Each number is 128 + 24 x the weight over its row's rms, rounded and kept within 0 to 255. Layers, rows and columns count from 0. Numbers have three digits each. The size before them is the row's rms in percent of the matrix's.

# layer 7 attention key, 256x256, rms 0.0949, rows 67-88, columns 64-127
121:129127157146113063157133101139119095084136123173121115186130154175103119132126148139133118108122106107140156140121097143147155128092097135104145135132149126149130119145128147159158150133134153
122:082142083122135120107101124114092117136115154118137128100116101126075084131103132128125141097101156137140130189134128111171141114078120175091120092108136121116141149139087139154167159131112143
118:141111102131170171112112162133182150118122104096125127083111146081126161119113165114159127135147085123093143130151107145129145135118101159124131138167081133134121133184136155124103188122145155
121:113114142136117148123149139127175115126155154151118097109180139089119136190119144156111123110108138143125113140136113127061105118087121114100114126122155160135111123126153103119104175137118135
118:104148146142131116123110139127161128143120128135150185137154094132122160147124174154148129128129127098109130117149122109109144115186111103129105116095136129153068127107133121095115149118136118
125:141123148116165066147137135147100090114168074087155132167086149140115106098146141147114118076146134127095122122150103096125108153139163111099130150108145127131200162100143111094109135080166123
117:118117089161121126170127109126156146167129120123091095198135144141065083128158101176143143083153133123110128119151131159136124113111160127142102125126143131141119108146151116151129114122145110
123:122127161109133175173155110156126133109133172150108111112116128134134125113091109112130160139137120135143119127147144097134111108156198161127145131138102144178126178119166139119108103095088145
121:186130101091112114115143137126163123140120140116097105183103125103166152150114149115100099141145112125136098138139109170134133126111111136117130123105125159112092105109140160153122119125126140
123:121112142169161129155185149146125144119114120148155100108095118141147100108115143164096111141107102129157099125125104130164152147120124126150099162136104153150113109096116136097119140136157110
125:121145168136136103130129139111132185078134136141172130143146128136154113140123072111099174092131092136114163129093123125118119121152151140087100144114110180118121138132092122129117151126108151
114:159127140100123117146091142096132142141151140122089162108139140144125154128148104133150132142153138136152110087173193161107168151111146181113115141135161129129147134124167140140145175150136097
117:141133113165164111161075104117140115104154124130142085094107106150097170131108127142157123144149151100084135116110148155152101112157151103150120112122155135123083150136142167121081145165138145
124:118091084111119146120110146143138138181146121109100123120137131116097132188137100107148101099114171146071094127103118133134157132143105079159156152141141153141119157152119158117135113091185140
114:078158087123125081109147139147128082155107166135138130129150141157160145142120129135138096087160060143137092128119107117155112117102142137168144157153097154100140153130165153122092099143140125
116:113133124094116097130101115157140104105130192124104121101094128103170091109097114142170163111137118118087130141094125130092121141107111119117124119137154117133138093155117088089135130098115082
119:113144102104114166161166130144140104117126156151101111146172130151116100116144129116087101105092149106144132129127168094100086142149130110135123127150099136120128102151128151134098127144082129
122:108151113104098139155087119154149087195131084144114106113121128181153166102113110135123140125150118138105103149179131107144109111115103091171101145125099129127163129149132151143133170157127123
121:114140150176141143105116141144104152129162134090126140143131094119163114105107116141116115108149129099071091132132148198153148127091136132129099123124095097119106159163100156152108132086119117
122:102077140130110094136100129110094108146122090138096152097131122108184159127111117138103104119133134099121155130147146139115168138109121196089135139163102170142124107167095143131125127136113170
120:082152148123106103149102134100140132118157051154123118138095151151107170117170116135101133138130138108094123155134116109131113138155133118123103109147127088112195106110137123112153117126098129
114:098143112153121134101109093105131103131118137081162157117144120125092124179126117114053140141151067115150079135110141156129112130171117116105099149126140129116139130129132111154122127104163135
# layer 7 attention query, 256x256, rms 0.0921, rows 68-88, columns 64-127
125:117148141157103160124131123130121109162100138121160120177157140104073103153104118090191127113114140135158157140087130075137116126089159098153120095124152076156125127094125150093128116130105137
120:138135129105141096068113097122122131113142094110108113098118152115125154130186136108134120151155112123113110142167094164144099096134125116110097166112111110112128136144110116125138132112142121
123:113080124154173160099129153166122125130123141147116122098150133127146150134162131154140097115115104154125156152108129180121070146136145128140148131129166145146120133115154110107168155120127099
117:101139126118154115143117133127174173109146126143123170134131120134109144082149092139099162139153143148136090110173094163099119104133109111099116168174105091162127113160152103111133133091143131
126:170093176150146138182137120133136078105123180108138145123129187142110120126146123117066136130133150087188130198173118137128134143136150127119145104120153092128161117128144116127145126107125108
121:062134145105087154145120149117109114159110092155097084169125113143104110149152149121134156082150149118114102127104143140146122074113101128091126115091133097119109192153110143150089110134109114
126:093086120144102122140182116155087138126100141125141153131098138134141127089132077072106124103132110122155181114155150097143133114096088067118104117127134148161125113093093081122135128162144145
122:142089121139155084172164129108161096103125153150154084194105123081147103143092149117119131157105093151126127107104119137142105118188084126125113150145113131127104131130147142153143105106150106
125:127144112138144121135192138112141149146119131166124148164148130125157087089151127112133123118084102124080126152121134106120117128096085159163118081182090104112114148144124138169116135139116126
124:122129121131100164160120115138133097084125123128116115179123115135165096170090116140061121125103148130117156135159107113121138097101142136093124136110116091127115117161117156145114116132141101
112:133129151107109123167125095135120066095110114146140147100154152113153094127116161132128137137102109160135154122122174127151117152136095122125083155120167101110147132145128137083154125150160143
115:153093127138149099171076119143112141111147126150093120111130150169114136129097122140132168102129134112090153090179133091144109107132136147136111143117105151165130141160141144165103133096147140
125:175103151128136135154139122116127108136124076101086157126125143162138158104128092106137117130154143124112139125128125143109177086154133137160156078141150124150116128143145123090151204138148161
114:109085165136126100074167077103138143177111108123135174080162125164133154159099137109175171124139142142114152143122128143090129148124116157146172149127077122097137102074088153152092102119141159
113:118091112121081149146076152118161128153117150117147119088116104112136099114109115124159128125087141132118151146098100135102155153120142131113159144107125154155148094148148159109076140131122127
117:146133113141118114135138126127149114112128146165098148143144104152073110129120112084135135113121151131129182109119162140143124154118097103160122142132152080084158101167142156129106136117102118
122:112124182101105116123113135127086108131143145083168110127127148141137131147110168128155124126138145142154109132084105158076094121129125075141169111116101130085142077145143157146176165142091142
123:121101117131122071121137142118148108109124122103143134084125162093126103046114138127103123151103087150104098141135161159118103152120190092096154119104157139098142151158093160170064130112128131
122:111136123133098095132126136158135147096090118094075186118132169083162148146146109163123142134115132129113164156156107110140141110150162135119133115138123083135102120142140189160119154121148115
121:120184180142103087183094120134136136142149106151152105108108137118142134097120124119132173109115095164118106176128121091132134089155114136156171149111134139088176161128133124160164122157141114
126:084146117131127147148125100145085132130139102146065179101139142171122157165103137151098138114128085092159089165127132170101114099145152162097170101094108157113128131119156148121109131132130098